Weights of a small GPT-style language model, trained from scratch on English Wikipedia: 9.35M parameters, biases.
Each number is 128 + 32 x the weight over the matrix's rms, rounded and kept within 0 to 255. Layers, rows and columns count from 0. Numbers have three digits each.

# layer 6 MLP up, 512x192, rms 0.0461, rows 158-182, columns 0-191
116115125152131185050093114116089139102110163098182128150154084196132177150174160084107191097104143154180076083161124124155107166096127066151117109124164130127141145131169131171125075066153113119181172090074126080144099097170078143140125058178176099145140095130166150178155114127165128101138125150083146160201167235157184135088111158152070090079145115089077096166152107108141116141145163094141097123123155047165121166113106100055172119111154119138115109055154127138128131099149136133145104096131139107089076152111120111093101099118127159154105137143182078076203118097156156109
106088107115144110102151113122174108175142149092123135131162094112125198129141110097138169149124102105097079144147180126162115133108126121084148167095122125058121188160051111113062059119146114152092137138142139175126145155090121152123140138058170039120137133095125154137128138076103127171153110119048163139174127090135172119127094185152174121121158148103110077083167127208116107087097118086137109078141102124148109093138136133148063122113148112123084156132166132104104102071146083118126145119167159179169075130142171105115049130139063083140154137184163126151161144081166126153
060095094094065192111097066137131075088089168077098089105104162137179095153093184079161091165170138162101106153156118066096073092153142037102084119176182122093106143113144151098134105134089097171114123084139118129128143111145150199083146134106157120147128093100137150104144110146123099095112119126099102077124130086088148118132149092183122133158204123097139132166088155146174150158144127119122190120149155126117134159096070116139075146075123084110075159144100129137169091163178150162148127158128117137082158130116123071165095064138173107054128128164202109101108096171116121119
098110137100168188096158105104135169089086073131162142161117136132112119107170142109119137161058165076128146123146101118144090120118158092088103097130132120099148140153105071120085184138148168102170144110064145081101150123122038126136082149059171118120208108134212136129139175198054124164089131110160081164138202142160145066097082061105104103142078135186084095121117145110131149160089130087113065091143075176080088120160114148131111164147145077082171110100102137135173120106143105149119105103133120152091151139126098132103112136130132165137138096105103116142110135127112075136
178144096150116095138114150150164143039191150162141112085113074157142146114114140119115115155152109171115140166148124097119206168131185123092089170142198112213123115144186118169128153099153237114155154147112166113154163114094139153148133047139175085170198121148105118117088171123112166072180139174095107098174087134128177116067074106159137187162169110190104107099109050137131105132152122104116077097083104188159161141166132142115177138135136123132107145126169157125115091174116116145096116150084147138143122087137099112137097132120096149154089089110122131165157158115107160172
132097060107102135140113141126120171144134149101061147144107151111165104115145145133125105129122090111126139093127162148076144115092093148057152133142138135204189079103128117117082075089083169138123102171104136147091147162126138138124105153154106074124156106159108212109093175189173147155103093167186158096178148125186136128127147156115080101203080168183071165116147108078137097142153167092172135121104090131139094109079131181101111155073115133106120081099114157149208173112157098110161154050110173127099073175112141113153113154083130116156130136134101076143104159083147156146
118165109132102144175158115152125167131154115128149089115108175135179142173174156157096138114158211133144167125085114052139077066179090129148211153137106174131180103092114148105172142160129104136156159170131128161150124082112035101125132081178074125148084109083150128156139133153108136156119110157132129116184097136145145171166078173154131108145142090105110123135097185171160117141180121169119108105075145149136144183150105031176109151115160124110150099147129092160166170154113164147182046137099132177176135132062126102132089065117138092074157121145142169123147158065126077089
116127131114109126098097124096123134115118122131156121163125103097114094157110131095153108146140167113106154127172059136185131115081143129085116169164113045130046080158122136121157172057102177173092157109149167166153132147125071061133120085110151166106141120168150168083130133127095181114096097132144112155108157120114057092140150163107103103140146150148149155122134096129126136164099123136173189150120123149184140122171126149149078125128141139106181082088106159136128116124131124102146128076138147137165164172123113099101156088099102139111138120166120065134055138138109095141
110070082134122114142154124109133081137102104093105148135106074169174085188133124131126119105082156124105144179114081144106144133051115138107187190134091125098147064110098142111158193144101076143122098125152155153160094139119119118129113123070151116107055068172151159166083110118092102150124173086137121141165127137169120109095174166070169133113165185121089108131086077148158111103128158136174144156144121140137127134056121126105219145070142153140133082118154107148113137080156149087131161117116118098143140103139113119126124131126150130113176130164132085141155141136141115148
131181048135153100142144192092180091092145106070080093100148171168147139108080073105099095137111139061121098152148115117199151131180076155113121091203159072094105103111161026110138156156110129091116104080125154126115116129048135103163150108092102121138160159181174114113182146130124190123161097119119146166167141131096127160140095159153106110108143134149142099148138076134173173125156206112126098121164073061157127145148074183178132146108163090127119083127120092152136066111171141123114146145173144065165084112076140083113117148153167140125116184172132113150092165047104125099
196142144051141137121117119100168106150166136148105138073131086060119149117107125134078135115109123087131179122178152108163149119115080146102134097143096128116104126118107150148127073078152112122141141164103158135161189128168115105093075135094144219136047115148127173131069193157161149176144150141216120118136119122086194058171133062165144128148152107124168171133079145124116118075080141047140143119097097122092094147150139165156157116116126155145095046133188148111130071103144107118132084153087150109142128104105145127132140142146105143170114169119142125174136125101177075111
165149130151193120086079120116143119125094165107171138181134104088150074105115109136098140121105134107122127117121169138136076111132103167169179142082146149126087122145114113131117035143202089087154127097073165107117058136135114134146152164162170138126196150143126139170118105111124148106123084056099201105081134155183155201131096154130105127136103130099135164137129137130044125112125142121057135127144152157097171122142107173108167102124165169159137108148079157108154057138139109050150068109128094140110151153136089065129152159103152086124136150179097078117162174133129109103
126093146072070130117084108178099111179157148123178109112124111105052116164128136141196084140144138158187108075138179136086129119166102189168085128115116151091111158118132149131144136161149149114165109124182083186129010111129067117040122158116118129134114132092119124097150147130085141115149155146166132107074085117040131146118119176173152103130122086127115116158128145130142106180151107096166198155113177186140078118084145106123147097142164175123158071078136139132152093152180154083037104153132162130094126097096105102212126127187138206091130120107133110112149197171120165140
123121168139175100115141171131108151123079103155125094195099122172054144116076123125056122149138121090158143133187161170090114165128120169072130116124123129072171089163137170146152119164146104166112120155112178183126116076098118052090166147138154138086090152123155140113126125143108094147099141100127111062161116168123145126117131156113132072073122120126140078150122194121148164174146097163050138092169178193094130118152151171064174130161115149143074091172101159126083113168162129167142099091163178155119154147192173119115109103214122090165138127184135126168150124092126105137
091137129152161046189142194155141194176189125132129147095128104120138128149119095100182097165122147129115145142067091081075084133114117127111048046149139153102116122083178108165106114161137121091150153158130107113107130129064118149131109118193119110217118130124158109131151134128087147125129145134184147138108192126085120154114082143120123078129157132075141147129116142117096135144107059156152128096067166088119079131103111148154120118147135150144118160143135108090081091193155124088196143080071115113165155144102076150117172100124070152168131151175148130116072146145173053173
192135093122090046150119097130117165158163149132164120155194174135098177165148151097139096120124125150118121070147126097107151136102106102104115148107157090075122126133160060115129154162143096096104097099193196089090134110167094156168144183102149163145146110143174132109140180113157099138187137117076087079121078094147183075171135122139186085071094148200084152094125137198124070156156106121125125074202118152110127144153161129081062101116141116157102100102106124171110133100138172113153087110103152152121109097162135153176124119152164158145132046083134137165097155153168181095
057116083122052100154119160140122142101123175167133163073143085103127170080130156150149140108143137153129147128130150129098111160150130128102090150163097181108079143119076135162076110119152058088117116123088161145142155102111143172188155117158125083136154075102188186189140127132125162085124121168100098111136115140182083113111130080142105106169127093133103131110121118125107108132142093079157110112198091116124041117179199123104139163086102141108122128130096138142091094150144117163166122163176132162140124138146195148134162123157123086188131094114081134095177107125106165138
117132149140092151126104168120137132089092142092153134159118088127134142069098124101128172110153160103128105073111232175109138062151132074131155109104137109166113133124206123116132128079156109108090125168074155143181140098083129112147116113115095141056113160188158182105103082124118151124158107157176132153169151124182125107101065110122170096136133111145183129124143151082095098168150096115130159139114122134187171084098172144084099113143119119140137121108141111051157103159154125079090139135124088106150121126075157128122120106152090134068154181133105106111117097084142086129
153126108100155103132143084132146086149128087140109210163187119136105161126138155113146101139189140174156154041147119131124159147167135098188123103097143147178099144170114170115137113159143107083121093140104147126137130125122168115137121142147107119142112164116185118130127126074132134101094178157067147136171197127098117124122081130147101146148106151181188116114111169078085119151106092118171147114087147153109096121145158099153124176170219168158146199131138203127103152127157136134109117154123117112145099105121167196105148073136077121141193140172099103116139122178145087146
144132110129127085194104086183079094083102113141186089117134202130130168110184146147105081108144137192128171092092111168118158162158149123134115121134146134099135129110112105105111095102116108187149101134115178205114167148064083122154129160096081172197139115067126134158059077124096099110153107129089141158116150101124082132166163137113156164151065116152199101145117142138159125140103072168142082063069154199144114115137119125143151121117137158057159138152118138111088156098108051128104151118059107182149133171164150165087148151141090131114136101154092135114174118075145034112
154138111163098149063141114133105137159144161129103142103116121107113107098109157186142085154110116148177121079108132096055166171159154142159172136160223107143161142121116157218163170144136139122135177164129116103138115113104089115125116147086140140107131096153134105099078161107127101106116105109155144153197143108109103110072151062109127168142112120098124069205096207127165136154146124187123156145169089124124078175136123094117211155177153177130099131145128118168106083158088135155142113188142130171124109130138121120153099115146051154144175123125098136119109144159161101168
176163109109111204064101126195139150123127117155081142177171106182099122193106051107111134129130148127117092117148138119131128161182093065145084130184141105104081142209180132172084134154159115117143142149104072098155119155145053164101052097160101151189169113164140084166103129099119088114177152094151141097093129151092080150094102096169099134166075163140114098102080104107105149147125180186116129125125100106115184165124146104152095154161168102088157157101128148140114087152118187180141127129131087158141129125075122145133112118188094102202124153173188073138127137177143172142
164215163118178118143102104181139071165115106105126113127150154120180125131119161204153142168093153085183113147124139145063086095071153154157146108127152158103067123144154095157170123137163125145162070098140088131152160119198193185083126173146097131117097173102129155081109141102153138192196063094145071085138140168178129103107105150129120082114155132194118117145146136110125103055146129162145117159098111163126119084191179156112147155123132117161112166134068174094110143154119131154170095150147121131143112089091202134128126098098118128157173149138091085113088122122104113146
132143187168158127115155079094157145172134146155139139072128126123110139112115108150140117163159116126171153098069130152175145179093135089128180141155155119133091111117149113133105096195104156111163103114171110132137128058123158132214142111119111130092101115090117112124102107095120124114186099153156168109143070149087111094187158105101107126107154158123068109086135084159133156103139133110111088060131119154161109141146109125191123157116150141120131163116140109140151146157121148138131142125110118152130123115174132098132110075130110206140080107128165156121047105116012147094
091178156082155096135111096153095126177205134107192115098065186113117127163111102120181111186136122114085105110141144126116118128133094104161111210145053130135128101120124108096125128121100191100102084101102106141123140142111128190120146145159107160137100109154103117144117177138123168126212095131139075139090144154120151136128161070085069153112129163150040126110073135093108072171112117128180089107097111121131111140166095105102070205172088113144184105080153152129142112178068117154102069086076162078095115114096182100081149105102114129075079086142093126141104095117103123089
# layer 6 MLP down (transposed), 512x192, rms 0.0333, rows 158-181, columns 0-191
174092206153103117108097110084129214125149149115197129151143112141114144145130176087158140082065135057122094104104151144160104119148139129079182120147119133119106120170121132142104116133131067125084124152148132069117158150139126111085129123131149115158127078131075090120120156147125099154145086224107145186115128152076212111108092115143128045077120185082153090194094134106096111143117215164121076180176117144134076107150134122097141139115103100133098103127105150164139120097179102143074106214115139155123099116134079204114131143082134132099110091055148081121156062141101119080
132161151137149081103125144173154139127138106150155150124147156113157112137113136118111141092140118114171137127095176128143124085135169126140093078134068138124092125098117156142099170113135116146137081115120097186121137138108152196165077143112083174221156102127110178149129171070144095118084100136103120156098125086128168131112148128182172141105095190137161196042119100138162174090108109128150146151148140168171137157109167126098123108136084113152150104111182130122112051094120073184136103133130167108193111075113125103147131180173158095118154133145077153151102206133154150119
177159138138117155146073151142152114162149084100135114229126100123058104124144132170092095219127101094088173136123154107158097107140163150128130117112101125138094115119092115120109097105067146160109146114149126145178111097144161134136083171128151151178188070197096164155124176179098170127103110111140153157100160103157121126104137089138082179127123122094161101079071179144134122092150116123151101066091120147163125101143096125093129183115182109084180154136068169135088081127146132130150089157114155059114159149150175120107137095131131093113120146094152135121153139162117121075
140101082081124170089137133095108167167078084141201083093181165111135059147094176121111159105113135134116095139116149113142123174117178118133136122097107152138174156146162145088096146146122149114109156137141125117180138115173154061076133157105141124162113079115082117084192126169138154105099108104171153121108148119109085092071137128134113155099135115138153147123115145110216157133149123127203111116138159110117057125162076127108112068167130148177099086125092119131134151087142133094122137165148195070131025106138158146094141072140149132073123143193112107112117131093154096145
138074183110095129147124093129129093148069106106128079088092074081118098158143113153145138123130149121166107098153158169165182145112098156084115147125100139131165156115128171161146143086120154182116150137162092053124141122115150154132137219103115109130165174138124155130171138089112099113100112076078110133086079145118117058150120179158125142141122111150103076162105071134169101114117088090054136150132100095147057161072113207093124096176176167115131150138168078139177101140101112106143131119101127098099184182107182085059092106133155084101159141142128088135194076141091100112
160117133092140113150127063093107093203158128131076095127146073119075132175120067160167130089170144083138134105146139125080146158156157127148183064178117177120144154154167135097126160092112115108135107093101130080108107118148096098156111119090116068139190183152119101131065113101140140123078103137198144165108125060096109130163077152165090111144113148155123128110078183138110178117139141123088128158100127167178131158138083111170167122146117139133122100081160131137157141114130100060124142099071107169142109116168153127123167103126128151119174179179099073127173146167083145137
084167158098119157186099112107104126133166187127142083161164117114157095144197107118125213138183172162089112153124097148164125143197086113085102044088054139127120136058100119193055106065135089101120138130115140147080109073178073068134156158105188156157107135139156143079152126127174180119118123191109100116117100055133088136128131140119149098157082138167102070102116106135167085190163140130132107107091059159100095157112172139159184110148093091170178101150182133122155125113107133177089084163100153122071166156133079145134149141168156075129144159109133115153118208110188144107
115107060107156163156129128123133157141140146169125151127087119172134147141140116075122110090119106161134147118105130149110132171124112118140190146106134113132120126134117126079143077089161113112185168169104162149047188176132146118152124102129132126079109130128144134112120048081188154156180155154189150100170096102086140161124163165144112119133155122143141156083090109148118116169134078122147126138122147132117149126162136118138136189102125109108098104113125189173094102151136115110145091149160139150139040149150114104197157129167122163132133121141115145083168120136146153124
176091089110158168141152145122122142155141168142131101130112141187109164107142102187144144101183118184189147241121145157115141096091135196108081120151142170124127135100151092095108169124138114120118100083133134130140162091163158104166135118201132145166097147134072155128091129067085130079150090137151173141164139122161065082100143147135145134116174147133115112158108134093136163160149109153174123090097156162098111157099140113098139107140053114100083117058194163113162109134136148144197179123126120135129101093133127068109160129160099109129131129088114140171100134171088127127
130102120149130114124094097225150142132148090084148098136115086144099107116137095093106088108107138139228135184158159170113171108158143126121088124184123093100158131101083091106144106141116134117139161121092169146135123097127093205103132179123116115152142103134140179146122187046193123066141083136109172078158203122104102111143172153082145166142179151170094122088132133128150192111141177176150151132079117186079178144109185130030165068204137073071101094151190169124124141111162122145045147147145104136112165087097132075155155139136145082132121094120103129139132160150098151167
124117165142092166127164155056100127138145134109123128137191143102151086134192122091157175116137149118148139149107089112101189103133109118127117105166121143160094126110070128152130102122130126136101130156072124118145180181105102105108139101135082083127122158153136211160178206105127081138126113122150161143126187100087179185111091078147107099121117127160187102127138198059168164143068163212138116120131147143100114164171112127110185098077134126124069119103159032121124089148177184166105146142111127160090167170145133118127177181133182149136152134119107183090144136123095085147
164122128099175130129102109187100117166139142110141109127185148154174039117131140095191134142181147166136126130156140149162099136149108084208142109126137155063125159127109187159103147131144078099135108148121111111099151058136110139116067208144125118115098144163047138152148116219099179101139085121101160114140040077096093151142137092154141141130160143147122116156140186098165048108135105104100183146121132076104160121108125119028138112155110127137188158133143120105140074131101176079145113117069149111185111091138141154164098156124175161120102122121153093118111105145140141120
108082102113186120181151098177098159105148137116107198097081119149068169179146199156112086136091109121145112140169109109192087148152060121142161128104154173078127137093128108212136072187126144130140091134152146137133106104135064143134073100088145123173148129155122100088120100167199137124088164065199090127169126106175080126156145142147101108134101065144078131159110124115108065117136119103175120163142152130142097076065131091109197166150181108145156100149127088080162096138140173172083058115128137117112110074140176072086156128130162140169133097170120139194098153146121165157
144115143137166126089139114134096095168075107131140096177106132123120133123077130120145040168129126147092102145150158102122161090136128137093155092137051141107165128154147124153100101101154099188121161199135130167098137138043111136075107160073100096076166133115135123151126129142104122189107172095163114116137120080133180117047195172062114072098082103144117081123138185175126156115148182189097180103071152167126197112121132152033097123119114086105176117111075128123114133168128145111079140142160131160090108133072155156120131101141198121080116123130143105124128079139126124184
167149170114084074122219182143066142111092158141085136093127108091110147121139098123117155151082105169142091091079123114150111167136121115186130087090151121126127109139089131149177139124121074114150120125149134118086154079112175072149064043101129106080166131135168108079118184088118111071159156139171134176090079138150106134150124106105074085127110115084134113083085134127175094148137121161114149144124159117108146152121101116115164165130147141149164100120122094097159160148172224129151083126090049090158083184115111164154132124129153150113086105047096100180177100157056109124
113134113144100089088094112119109163171143139090157152154159145138172105140097161086145124134159141106164151162111125119042170086153144123147168145125109101113127094122122161153152220104158086087240178160156134114184140133118156151158075144152140084128118131085152130136135113149066132123110180170160099097139142151101124140094147111103177074137158127194140135142082089099158116160136113092098094145129076099078117109151126093107150129070089191165075092178113113054073114115146095085142133150100117133124048147179141140112155141132109134114147089121083131134135113163121108219
110111201082178157136190131096125129140191105113130104162089148144116065133083141113144159135146127082091160097095104071144127165117052151106128088123129156100156138146123151127153142135097162187119102146102155080094158142212152109096140081158090151103141109185083096118106094114106095100172204100089083143093115126105077108158100084151130145122112111149163099149082136133129137184141091125127125137179160144128157108117066143195157157145112120094117142104130158125174097123143177103145148155187133152113112096125093126163121099090078160146110141071163137125127132121148156117
128157110143129132163120156180127122109120192126178130125119123150119121111174153133139193156161132099045119146112134104106097127113104140068122164096142147145152119146143109145087137153115156190168136139127136114128149150132102194084173144155136125103164153232113187173087117103154142122118104094142162147138126131159099106091140130159113137213139076092122126117124134103111120119168121115132114105095155094090108167146143173088146107152173094088128117133151149139106129124181171126104152177100129160174118123151154149093102100168083162133153138133094106148176079121118110104
123133156136103139064160122142163172125134142134126157115125202135170139164159103110135103092136144137177113117125133102140097255133146160121123131159096139140144165189133075143128124121160152142149115134134154133119086080156101108098093138123124109133120156151092096132080135064131088171134193119125117161101161170100144123128099108133126157157137146136147140154147086132129115114122118122170111140167137189141139104156178112036068054100164093155101146138149077183158095119165115139143160182110079088088128085113114153159136138121112199143107140124130118172119147140167124117
116133181129144124131072128126072192152152141148190090146101121087135127116195130130190148129097126102092137127093137142123110099133178147132119166118094139142108108129125152116099102181111127139131119121102101165091123171122140173159151238117107151169158075177099164083051058133144173121154103145128126117101102154128115152066141119120174082131118147179118141089158090097108187129155102193094103117076134137097157141139185196070115125160106176081170106136154154127113144126089091134104191095097155095065158123102170174151072150171131114128161133145095133134116132143146106136
123157163151087141176126124151175105113105140086139161185141095119109084107171130129096148161154062053073137157136092132161106099072196152152089144184171133090159110130107148124117136123106209109149072143124107143134124142135132163147110204160119141128128127115170120088127108101153107131133146130154168148050086134133094123139086133169133131128183163137145109142109088063118152159096146079161165146089109126095146130131178124188172128132157084172111067142123150116145130122123138145145100138130150130167181102148153150090135145105146139143168133132116065139061155113112084122
091106211149130119098099105144117172100138131119137143151173109119164080123135027171106088139113101055090124052130127127172082155127100113095201091107149180201127098115092077133025083151182117163094075157180136088118169183123137176132135097172069128170123098172159099128095085089093114193126159094146133104108132150107124108163149103140117094148136144128085128129112110070155139161054135157153180100116143161122146087068135096115116137159166129109138071089096127150095100141093138152117185155147137128174138111116200094126144076156156083104133102141110107112094084104139102151
142153133163085097183050076152121071176165173123160141174170157139133147147179153157103097149099127164050104180121171080126043157108106106077106169156149124180159073101119160160133103111115099172114136078112151132120096123141142066061125143153161131157115142149134074069120147117147159076136103094102069097152098112093145096149178114131150103109139163166111133141155090139124146115132125127140133167151116201162129124199139121182153082177111120137113111158147105150168189182133124146122150102174139111132104142073160118217157195151120186171118155174103109185091124120112092149
141153134141166083116155152107133143163135156130090067141153156171124085125107108109095060146125113145151119191133163158059153133139142163129129116124133185115074137095130148115134110169062123123150103125106075155062035126145137118137151125098137127120139155035100190115119119138123138120140160123107140104135112153112127149185142128126150113177108134160097107121099105131176155135108128147098138099119154180133086187114147085139114135153165095159132104091111162089188143056121056119131143071095152073099178095079082109118182185138179167163167133148139093126080150160160142139
# layer 6 MLP gate, 512x192, rms 0.0476, rows 159-182, columns 0-191
129119131108079159042088113128132164117168090137077132102177163141129134135116131153175110110091149163140161164075142088131127155085122138102171084109123126153106149148190072138142135167092135138103101131183075066135122143173188137129146118135124146089145133123105143118141125178176105195082163144191126219119097097123196141108109150124109133111164120106112039084116172186098073072141147160154103143115116123118157128141129167088116170084105089181150095167123131097129168081130150129136094149098111101122138137104175148082136151061170144062103078157144122157119140124109083127
145119119103036130150120206119178137166162092132135124127111115150179153128116163087068166171124116146080101203117149071114107116120121143096159139133162172126099138105135157111138125129148146177168158089112116065152152113106115154128085094153135120160132113185093146139148152107115175101124123090142122139096118059088116167117144134115106131104080036114158072110074147170196161117107138138181142169167097118194154095110120084113074102127117144149134079124140141063089112126120173158069104104118166067094142143123081145172118071064112141100170126070097114097118113152125117066
144131183149115128126125102162128162090175124130144108141152155123081180063134140121133141126108187147129163096157204087142114108065170096118110138175119117075135088145118147157138130135142155103140137121127175157109125076181120098155120150092126152131117150044130090133099131182103133145155155145162130219163129180174149118160059106078113128207179126123114125119095132123119079146129122146111088161153108200167084144130084138142104155161137113159134084084150066153154116141155109166108153088124148132136150135118178167156166149165125121124126163114133122113149173138145134183
100121098150088140086174098103131131114125105129110169140150147097167136187120097109129165090174138144097126186105141096159142138157065129145114123148191167113160182086171157089137178161097100053082080097099164132167154100128136151083179099105163175123121083177094117129162111143120167135112103098129102173190130157117110153140107076103129140146096094160051129124099124131081066095111157153092131149159149121191156084154149054067100173129108122120142132133140207145154159123147142166110156151114136106134111094108097202125151120145178079134169141090078133108156116097122154136
111127090174111109077116108085133174089135125170069133128100115124140130144180180108184155146161143152172097153106140099187159092077118092045172086152132139077078146239082161102117156155094083119150131132094091155107104152173136071108186107170128146127122090157122074141109128165120103083139123146120129104131147123051153101118140082117123123124176105119094093141091183139187123102141139149094094103181135139156105124115114111210142139136178180102132100161156134132152123173119160130164123101136086082094153121125110109144145122079122160147145090158161128170188105136163103101
125080101105138130155106109135161137078189145089071088119116115153148100164153130125158149107124120165104131136145114126115102163128138105172144143091183165097109087143178108119180119125126153142165116150090143088088144162162064099125156161167112111105040070123143148128142118142100191158162114121093178157150119148135145105093157107136087140158175152161172088098138075109092106095109152160178152105131107142217134160060120096126090090083091169067119074100149162164158141146085077165076140215147161121114131114087188162148134094141100128120166094132095139093102129109127140080
137171140103145149160120092124112203165091182182168161100144119117171143140092119112112111098164112107120115064101168105123137122141124106119198175114162117135130164119165152131148109112130107129203191202103142096131122106140128145157129106176105104151166142129103184158089156095121083108127116151178088114115137121161151104145179158144098176135112161091132147134132135141161083084136092163094166098165106043114138160105175137140085176092130107134141103090086113189097160157142098143133125133096131184106077147132113072179148155145103167113121093149110099157153143169119130126
074129057152123120096118153168113147153148105205105158082130069142137133122196156112129107090111135165156106144181121167143158192152093129114116100103119152081130105086124122109127139173131068083185162146131193097151178088157104107192128079207138127116104090100120139087083131137147125101161160113172149092144075236115077152149112092098156106110162121134108110099165150167112124121124087116153130160131082146084152073122174101098135145131128147115144128139116104081139147134092142141086072128138100126158129146106115163096089141103154181109140140171140134122105112129159129103
142071059126120119105131117105112162142091101123074095166128085165113065098137078100162117090077159144161138116142147147072143082094134147147096121096125118103064164174152143202084123112140145137092115156127101156169177128144078086124135125195175152121106153146159138139150138110111164154095113127120137123107111074083145071133088070129074127125084179092118141148074091176067165096134130106138139174091057141115096133065158101186158147125171128096153150105111109125131170203189185117109092137156066124184096110136159116117150145111097118080139130086079150131122147151165103126
200100152073093163145150124108128115112131142081159152121123114141183082090126144104161162098126075074104142092186159150129132135087183122115200159199134166184172120115128126163186160169136137106150122106103095126057155075144138097163144154123079097057084145123121132156158179137122141174113098089097172146171139163089129101101131142147094095132149185127077057122108036161143098146147135142115097109147110120171162134130153069128128159121105149155141138113156060108119145167159121193092121098115095147085183134168138121102130143137120181147165131110132094118159117124075078086
141159091113138106122070129138068142081110136150080126159154172145158141126132176185149078093087153159085103163109116137086086148115149150106139124139159103144110104087150094137129145144141105139145157143078136143112121150087106135193154110177166062146159131121117112108193116113155149165090130097117144175145147161145148132140076101141105134072114111067075128123111104095115142171173117146170104087188090104209115060086133145118155188162121176107167085114136089170138137129143146092125185101154150189098139139137139188093127143117129106150153099084114134085132103138174084123
096133092154120116148138134135129163128108145174207119146100103042126091064134105148175145174180105045113135145163165138110103142094148137071082121169139168165090123109154119050136174114159071153188142180134115199111160120113111118171161100162139081125121151068133082053136115122098135194089129115136124088137128177094143152132124128096171125104116146096175129120154106140176118123121109129049177139156135124188166117170122115203122044109125130119123073138184135150142100123132175050143174136170149169163146122189140126127122124172087123110149098080136142180188141112128080165
140105202115176148149100151158134176189168184152135127144093087108175159078168109134153128127151117155146205162117103165170152115133090118059106093165141146162138120146129182150064122088118130117097177159131129093130163139069105112157191142202132188079100125107111109112091151133097102154170119145121111075143145190107125106119127108113137153072108109128086174162130163152105157162176118112124205137129098134150075170201082082129078180157159077162105122129077093134056156107149071130114098095127131186108140123096137090076135142113090157133085135104106142142174086150108097136
137200180139125106094138129161118118144086143079101163154077091053210115125145114063145129134155144080060108174131069152114168099135124083088135120141106177114176154137197105093162111140146192141154076092159104180163190135096161140127146131178127152156093144144141142114101090130125190144154159165150189104161078129089131113113063061070131157155122159089161141125163110105132112159125140157156117105071134114120122090169157163124094139137145102154166162164116181101153084103131126119096192156175113147100083201142166159060144129117125114090113119115107135081173084109180142160
138115093164118131072115095147100102100087154156169135150125071115080141144123106086140100130072186098089134091203120136206079161103049048117114142143145177158116104110073153135073146093126166105189121069171084069129152128158097066109109074103127063146091166146119108075141110100121121179151080091093118165091091137141078151132113116095140157075098138110084115105088080109092036131160119115135087161155113120172171144128095142168133159119100139113105164136129139108128143166142088114127168101164132162142131097079136195107082134105107170112101150094200151142065091148146089177
102157132129119127157160114121149080108170124102127112141126142146105064134123129144163118149062183156133100119160098143084119111169137184127149132084128133146124109156084174101138107122115152154123083126154123153136145094118113132111170160150128127097116130122178124076102098158079124129103099148082176091160109153115118134117080084072047139138125149197168087156108176120121098130097075111105131110169127155147090148134179060184128177166147117132152089096106160162071172163146167159161126219123068194056134181134091125128120090164084148118099103168089092141073137134123089164
097118066096113146149061111128087109172129156104089068138129141139154160057048157186114126167119109143122150086097158114092140162097155148196172093159167111147087094168106080122090093186118140166161130164111089098130196086195107124118043185089126103119182147105191150131173139150094169101142092115140132166131165153187152069153129100141129142150152141129115130148098107140160111176170123162117133127149129094165099107112163119132101167147102131168087109157138084129117178083152145135101129124148085176158149175100162109126117074090134125150140096145095154136167148111083095113
199160122159079138140188137159173111125132101151142093074120134095168099140134090083107113142118092157145173112193116125204093151128146151106112134134093145151090089162176179093058140206145111134134138128087133126166108124161104122119139091084070079146142151084168118103099119133157129152162088129074115145151153165134095097092175119131132130066084148112153176147091099122098124139148186125129130105121125104123115161193115096213117132100128131133084088106071097139091076156143181152102113116095103128139136121086100124120096088116131141179099119097121167091119114097086159174
179182112084112155131107150150095132091127139056141098128128173133081110060182151147148120113139133117129132135100194147170123124087102147126122120169126120113154126171117132146158141092140157131189083113131080112120148114083114096083026144137134178170107112147124115137126123123167086108095201065107147141137143134167137120152106147128166153148157084177129111171127133135103157036146100157133137162133127148122149106122120129154109047153084174119131122115079122174121187115156181127134142157085117132077101092125120083171108108110152076118178094135197122083144115153121126125
135050109132097112091186133061128120116127175112100093170118191160164150082131102177134143174179117123146106097165183067100149146122177140151125125159169140175149162093080138139166161117188119099091170102132089145180131129123150111106133083131130147071063136095133182142133113106112144098143119100119109081187104162163127176170147090164124169168105137108150123159133132115119106153132158127132173097179152131063074110153125117188133096066126117179095110115170080142150159141157132102120162122179114138092103136103146052151112118099128122130101131154119098107141192173122152140
150063145130138142100084136073143157143078141130150126112175109126182112103160123160140146160111124133110165129122137165234147150166127199121121131177162127146116122152115141099158151066137177122125162186042107111133189116087116113128168120105146127166100135159119101174105039103168112087171092143146124131081108094151156162195154052168099095135103115117136098140142116128046134154100166100153122167145104165146149141081124154149086116094142068149091121064103145038065143128181121101115136071147188168112131121147101167139086154155132107109054137162136130061067106111149099157
160074141134107159125105106154104147099143170139073145055145130146178210124155144063124085124116185121111144136132066135151096121094185158144135117124150185133146133129177150120153071157052173089183174126080144137105114164143105123143111127142133128082185051092193092105160132092154178141114102127116122156120152100068100159150127109167075145153126070067072133131164121156161081108151114113148129157163150162178071158147105140097124185122149199151078116120152128116138085093114143149077099183153057149065179118122089149145139116128119172153107151112132137038154095152132101118
148120128142065156110137125117130162176148096124063123151171151118161048076120149150136133104120129152132158076161162157141126115122101122107123148112077205171111051132217142192142131121127121065136161092107176146082079103132099116175144167149099140097137178086106106107132102134146121142146123149084176127159096156082100113157080176167052137129081104119127140163191092127132149044182121132122127071119128120172153072096146145190143142126129178126121097126098111202138166107142162116141080149210131118085120098166185093164140124122159126121128150083106130179094091131114137189
106111132103069227167096147155062088108134147193049081134106098119167153120135087111137135136198154147064123103077097098083108079188139129100124157144058119143163148115206171128198130150166130155109150119172091127161189138166136122101114112135117106077138089119146107116098093126134097141155053091166134087168112096179175115122160095052121146135151109102105179176111123093110125169117132102121134124129193115124132085119132120129122116149127129190076099093155068106119082134099149086091183102129156111122135058108109162081107139114109181109091115093101146122145096134110166048